Part of a small language model's weights.
Size: 8 layers, width 224, 4 heads of 64, MLP 576 SwiGLU, vocabulary 7921, 8.49M parameters.
Architecture: RMSNorm before each block, no biases in attention or MLP.
Training: a variant of SOAP for these matrices, 180M tokens, 2739 steps.
Each number is 128 + 24 x the weight over its row's rms, rounded and kept within 0 to 255. Layers, rows and columns count from 0. Numbers have three digits each. The size before them is the row's rms in percent of the matrix's.

# layer 5 MLP down (transposed), 576x224, rms 0.116, rows 100-137, columns 0-55
113:127093160155058157071141122099127101147170161150120111143137117148160163139156113148123112127158122119122123135099155152125103130124128130137150109098161143127084182125
096:155126124088104162150115133147152152161124135180121085145139146152111144124155102077117119136160121128140106144116155111079120122116115084136156119142120139126141128121
088:115126121158171067150105136124111199138115142091067129089119102133152109126150131124135111112132140103117112131112164094088152103139167160153163144113134131141088147135
098:103110142078168120146144080151112090152122124117138089066132121110153152142098156102129108178123095195159091192123139131116124138113125122095141109129152148132124147125
094:102136117165150126122161121145176153110108137114130130113142097155112129111139149090136117113118135109108124105156116153141141137102149136137133094153097161095105157155
106:122186183176096120136126170129106108063124135149086134092095145122138148100125115127117136103103133153093098182145095132158111156108122120161178112138128142128089131103
099:173095127095140106138133103116153117087145101085118082085119134095128115108116170117156086131140156091156129139106143113155157160138148121115115115159120094151148121107
108:123100136139063084151139114145152124122157140114083165136134116124132122121140120117109137139169136103132154110128143113131093086102130147142090091117135112146126085131
110:123112147149127160105123095117134069163128134152143154107141135125120139131131114132130122171139167112129098133140147155131158129116142105131128119130097149083115116100
098:160129131139156132127129150125113133149157133136162135132144125140108147117090145060109125117170097122119141119103151157135135087161122102146073088089123099104147163129
096:132148132103120127134096091080110099157132143082160117081145107105139109130144104124116153144169158164145179122143177195138126090104129139158156136155162140118109141134
103:142107137071130131155121120108081094127080126161142126168093132151142132153127108139068155104127172118114108081152143154160144169121102120142106111139108078147102151093
101:155134104117135136119140121102157077097142152138160136144181096138107102120093099161155167117131163132139152140126087094124110128131136171141138139134100094147163107164
104:140156147147134162102107127138058143131150137115138141108140114178126137148154129103137122108169172106096138090116142108098142139101152146156111172108098107133109149117
103:111086119139078154142074114108104105092113128098107113129134105125126121101146176129164117134091106092119106144099135141139147096146113138100155124105107147136110086119
103:135152171149157094114141167114092101121167139132099170177148136145162155103146148144141157145168125135127152149124113116078122111103101140180091145119082129110151082112
108:159078075141192113102116104144175201132126119122124155135089142097079137108107099136130158126102078170116153137117131142123122111127109165103127131088144133125138129113
102:130173132159142108101135126183100102156163114149160152113128166095129138148141135120155159135114142107110126118104127093099140074114120109118078134171124108141087132120
098:122142142132121099121108120111120186113154156106172092127111118140094082154126116118113120092138127092090114144107107122111143116105119157129144126129107168091133120086
100:106131117194097079163102164120127157126174120136154142119125154116149119087114098134176136172107091151166121084161117131143127106162140169126157119082157160158129158143
096:079133126092103134133134118144157156109090124078087111095106159129173157134110154113144148090107103147106096110139119138131087115096114116162102104131162147132155150137
104:096130136178140086118177127143137098106138094098136122158114146113121139157132105124094078123147109142133120138119095153110115125161128138126150146105121116127108160132
109:114144118140139122116131166113130141107117109109091135098103136171111118166127169120135097113155131089121151146141096145091120157143116101142107115089135097103102147115
108:145126116160085157128133137097122139172147149164099167102116149076112115136167058093166099129131148146104131122136187138109158118110123170116132130116093159155131133129
098:160149126128087159130150132143126185067145105152140160198112117181142130144177129077168111123114130139125119132111144108151166131135095139101129124129156132152125175144
088:164158105089121158133157130119130144118109082103131134125142126142147136083124114093146111151137137185110141134180124097151140094130138172161116088123132153084141100138
100:133146131180114132088145141150123179141111134167112140151119099125157145153159106108126167142098152071129165144155139149102101122112159135147162118129126125113160120157
097:077149144157171175110132143134155119120106086142088107148103112143147105147148105133124128161070136114122133107117168152099119120126104117109134141114131066127159133178
111:138127164117097103149128095118095137098099174124099126127137077123109086064082098110121146074144126128156182171130107135115152143102140119120118146128148122142129146137
093:157146114111142103110131122095152124145135143113116176126119142139127099142142197100170128114139129154096086124130111131135109099111146125145109162136134132146108180079
097:130098117131140106131135144151169109160140122136125149104165123189097118141098142105165109136100119148153104136115128128101127106139085084132103137132096135139108073130
094:155150110159114161147090106135113108142077131119103175125101100098119134141151097106085149114134151144162166132168123117169154105101115131128127146168104137183115122172
105:150120181070118131155171120174118134121118108120158149108115080105158092186112108131091100082122155108126125127160152141129148131150118152137144121096102128106150105134
100:122126127112126111108105143126072069114142140067124156162098107107122126083128137187121162141127138127127121093119152180102123133127148113160114113153129124117142136119
098:134106120119147144163139163157100149073112104174166093123116133113132132088130152133133129122145114103107116137161125087122139156141143160167148151142108116132143150123
108:142128108111127120141076092125124163126149133152096081107155190087119115157120106111157114081138121146139088152152088102139158153127123165124102162183120151096116146143
100:080153105164117142106152132130146180121125140129151162114070104151108084085124091143085179101080122143073129133140136157138183119112130109107113158150118081140129107137
098:129146077086135142163183168153118149110145190110082140099110083145131138146097154106122116145113081150111125128175129080156136098107091110153124115124140127141122113117
# layer 5 MLP gate, 576x224, rms 0.0794, rows 101-138, columns 0-55
092:137116103112188164134133106129131107140077109129161144121134131099117137114088140145113127157111126096131142130123099143144115153152149147188171110077115111175123139109
093:096163145132076149143093128090158121148100148145115102140096154153130116099105189168094164139100152159132108161139134160169136118107107124165122133108142115104094133107
109:137137138109117138119121116118137170161131121100083141127133153103137131132135143121146108102100097164150162151134122142119111120149124077123129182155152111187132170118
107:082149088139130153130129122143118108118098091133114142128124120109129112182112154108132122116090130152154132125146151143176129108048117114133122087120116159136106095129
109:163125120096142111143124155133124120149123122105126141101139145139119135131109146125154095139130133129145112117182121120150114145142135134109128134155178118156138086151
098:151122125113166158131084135152138121129125094137144133111141082131096109141147130161129088126121118106126091112116176136154097165129156135130145106103126150116136142178
107:152118099151120113101124127106137107141119094139108108073093133116163111138134115148133153111101125115126099147142136151117115157100148121124105115133072126145089091176
109:117130113121127095159132128129129094177093126115119114149111120139126124142112117105149150145115125080111129144131146143153152198168114097126128134149132175127110117122
100:132115087092136174121126134135134155120119141111107115140132093110116131111096123156130143152142093151136097180094148172132167114138154098119095133122125088097073139148
093:144110098115132099096119135094136136092128135138079109151124139105163088105140110125106161138201095121152100149116129136167136105151134114111156109103148139127136148119
098:160121124140083132130115120121151165151138149137145108107126086180090136156097123153123145175135109112120121174114101123157109137134165157161162145150140137169140121130
103:156142082098132136165096100159093089142171132126101175107116149164112144156078110102191121129124148116157122115116125133155071105143091196130157127098150094103118140126
108:167122142121166183146144135164100160168110130137140081124090146122106159137121141156128133162117107144142148150148119143128109177099111123078115091152110151123147151124
107:164091109060150154126123127058081121154102143155120131096112052133129137145126112101119165096159129148109092105112142172108117131131118141137131080074176131140136153132
101:135145126124134118131118116126130113138064122130115101122132117166102132101094155117114063152105113166134156110146146141155134161119145121185148153144166177126115137136
104:128120135135169115113095129121115133179169173168114096151165142154127166120137093113148136103158099105104085150155153111139113186131125139159150102119126178147127166110
098:116129140118142137170130154102144144157108135137141098111129104114131131091102110129150144119115108116131113138137094167153124115094121166073127115152126154132107162124
095:123124134152145173157167104150134134153121114156126158128146108138128147160125188138148141088174120101126113138144112136152108082146137101120127098168115107113132122182
106:138169115125096113150113116121112092093102142136187147129121142116148151150113151147128139122145116122118126125136128147149144130114141144142110150142193125124125104140
095:122116140118088123121158153144120143091150104161092143190139119090138134128165112094106125166138093131159131106097082148142121161145121166137138128138144117139189130113
106:142135084115128121146114151128116124108151083128146127114132142103119119125088098072115121098136161127124122134127153073137142126162101094135166155119123094106111108103
096:149162140099120148112171127110129136143136171155151146167151140162073126101125127120125122153131128112160176164108148104109103154139139103106085127124092086117167109121
099:146117145128141131113097076105122105107135083124119094138144130125125117121107160136161115126090092150121122123126162149106155142133112113115139133129167109110089125120
102:139139160087092108133136108127110148130144165156139172135119088103131130114114187117103078133132114137151118123086129100135102133119169108106107139145104138106129112130
092:128129108140153129124149140087158101167145130121105147136143128087136100113141081168156152088119150150102137147147144102147146115112123125151108157105149093141128149128
102:134174097137141126138122126131160154124141129106136156093138141106139086144109103159104103086108134063108090121124083196165138150131119115151094117109122119149111157112
103:106093133080121114137148135112132093105151124075141120174113122173140113152127106138127158095168078094147136147106116101118137156103111110113144155050143121109124160100
107:120111110148157135117106098140087115149134116147169145145133071139129156139157102164153155113125111058153118142132146141110147152169125163102102100125128115122111176158
091:114141135094158138153133114091143134099130138126144146150132096098162168133191121168110139155117175101115127130121152123178104117145094124144148105130159134101165111185
104:171092091146122105138146094151133136140141100124166168135107115137126152124077124144130111122109127148148126138154125099108150132119143155122105138193107113120167114182
089:134128123155162123091144152125148158120109121119099120131144142142136075111104117107134121174152142152139091156163110099122110110160172142103138130109101146152080098085
099:157128122129149140164144134165150134146156138109067147099116164127136152137147066158167119112138111123123088108167117129183096157113130051118114137190133159117157132121
097:117127129091163165119139071099117082150091102115160154141130137115142129153126144147135149110114097118125124151098106127103116086159145166120111097166112133081145086127
094:110151128131165155139103105145133140131165119116150148143130112138083108162108107134122132102129131166108133133081148133115103154099143121107162164138143172113165116138
103:146155101115142119114129125134074132189095170149072142091098138135124141096148127081128057124135129098112153114108124108124087158107099136104133121112120147120146096114
101:114092148159096140085132103130181141150108082146112134078124122083151143142094107143154140075130109114124132157166140158161111142162135111101130098129136128163131137091
103:148114125136150159127122113092135141138125120155092125122165132109107108181115112076113090113140145135137116090090129107144094136098097148091118080129123167131121152185
112:143130175132117156166147079129109136122133124155159102112133126140151115123103118116140131092174146124151088147107133120151155147161143088135134123171169165115151122112
# layer 5 MLP up, 576x224, rms 0.0814, rows 101-138, columns 0-55
095:122140113111100119121119127145153129157082112086140097142126108126133146123128140128156142126130111131152112154120126141163095113153131116115152124158168117167149102100
090:097155079097140146141129093114089153101103084122125163105120094090118098121130170160142142125149163121128123109132164083111111121121094155142109064174148139125160138157
105:094132141118080137147092150140121141179101139137145146139117100120165150152132122157103127135121091106098124130128132130128147121105152134175132154137140112111145102129
102:122123101101129115132083102126162109152143082081148132106105187151135138130091121122121148140133079130130116127150136094150127072119099132105077146120134111157099146120
112:124121149109130116132123118179149136106128144114172137181148120154154079093126146167098108110098127119133133144134109130126126155114109146117140084158138156093107103115
103:163143086159116103098148111134132142143117124070106145143142084096112125139115137170139144118133115104129155097116124099128115115100155130120155110136148161131117159109
105:140115110159119100172176122134124127117127132095113128129137106155149153099138112159138092115107132173139168109151188093114141157141121096135112119101081136137130121125
111:117134125123101178093130120116149143134139120132122166147127113138156089178108148126106100151101114147172148127130082149150149093141125113101130121149126152120117112151
086:165101155143163146099157168117132119187140146145098093154124085130099127128132112121167126124131156099102106144128123105085121126131113155145164122114135160123178118138
090:133133076135147139140183179124166156098142124108120140084141116148121162092084098113194127150164129105140158144143148152150138112145129115136126111126115122158172095123
103:128135112137131112162095131113135146155172154144119153132126167149120147156117116148110089131099119149148123142121114107138127144122123111117170138132126105148107162096
105:140101101180053100161156121099097153104107133165137114111132122130125118106145121120123151140096153164154133129146141149108141157086118085150115123110140141145118096160
106:139133114108133162159094143118087155116105162115158153097097125135118161142109118139108074127147153165144118154082085155152125123128110147161122126076125128145171090140
104:157122187154124094083115113113184164159143118178159125145147110131150126123110150132093126124150127161127141097128130113108123144078119070119137146150130135127162127102
097:103170118151105147110167135105115130088165151122137132116106104084117145138101125149163144122118136118127114120121121146127125107101125142078103116148049149126124114123
112:127102103079184151102117114113164120080103152150123120169108108076086147121133145177138098077106121142141177121166132113145119145147165148116118104119135099106119130122
098:157134155105113128122096142132132136144118117151125104077067110132184105132121166132099152121103153115153131112107133099075162125092108135119127087104095149098110127117
094:126118128110116143073159114122125140148095134108158125106102138131136155131169138111130196093138091098142104117118117114136118130087080093141181141141127152070150072179
096:131127116138153110175118116121100134196104119122122143134133123099124097122139142133156167175088123131134113109131163150103145142153109123159141153105071126126137157117
098:140106149114105147120129161115102148090139112172118139154120160145113135149071147076142144176117119128158080105125107125102130102089145127139122139159125101121162115109
103:125146142123126146129146087133117122097102131120110107135142079127070107150108122133159150135112128108144125129128126171110106133108101133108131157130096112089116146159
106:118114135121121148142118115134120115152145114082082144110135080143164144126165156127150101106117140117125109112170114122148138111145067136156167141064142174136069122121
109:135141171121121137117117120087080128137095119142177139138126114135152118104134073072105140096129128128148137134144143113117128119119165131095103062138125167103142164146
103:093121121122146137144108170133094159141140085097160121140108097125151116130113138131104147064102127176110110172132101159112156149100153170144157104111138139163175134131
092:122106109134087092138124107124176095132157211103126096123122125096127162116111121116120145087106163104127162117156086126127112109132122104101139102142129115176161139124
107:095157131166153106104146114136118108131125113117104117136150088116111152112149159123137140125163166145101138161125113095086060138082147173082116161137128099180139113125
100:123138139094162149142117134086121154132126153113107162193151131172148103121140147151144144073091105120120153120107101108099127140141095127083137163078115100128105116145
105:104152097114171151142100124135146101124173157120105112123141151072095143131077115103140124145121143127081126179139101129096140110125124133075145156106104165098132159093
094:157136096093095135137140108124126161146172114137107027157142077111102170076105095145123130142141133105125099136164116119157134135105133171100176127169129117073158157130
096:137109122131164139113129147081120111122146115114150121141109126110091135116127135090103138135172098095094159164079167136145095157129163121099141147121131067141097163109
091:128142098125092075114090141137154119115155124109077135080146121153115131135139144124126115137115111134102166169108104147157117136154109091149155138097164134131152118083
102:106157132158093150121132105131116106108112120136139129131127077132167128136141139163149100127146150148045105138104101117129175135200152155156152106116120115141133068124
094:143136147113136136125141091147135134140145135130114104117204106139165158141141127116081108109103130121091139148126126155127150123142093146085109121168150084127126100113
100:122089114173117087083109104102112154155102116126149169097175120159076136145129153143118110126125144132142118147164168110203134142109117117142110138134085104103112140114
104:132191094157143108145114079089115107117117104135141126155077132104162148135141169131112107138127122136206144153154120128145127136115103149129110147156155109134124157130
099:167130140141137101106119078165157136161115137136208159101127142109118162143125165092132135138156161121112089125164154110155160139169122115169125129144143092104152140122
100:072118079123117155112155119158150135144120153126125100111115146104108189143124167123154132164121112166135078129145150106151111133131116075103139099116154158082096135111
105:156161117107143112173126143139096144145134128170070103125170158128129120068135137138179128103128172133142142144151138107126085129097123117169141144092144123102100103148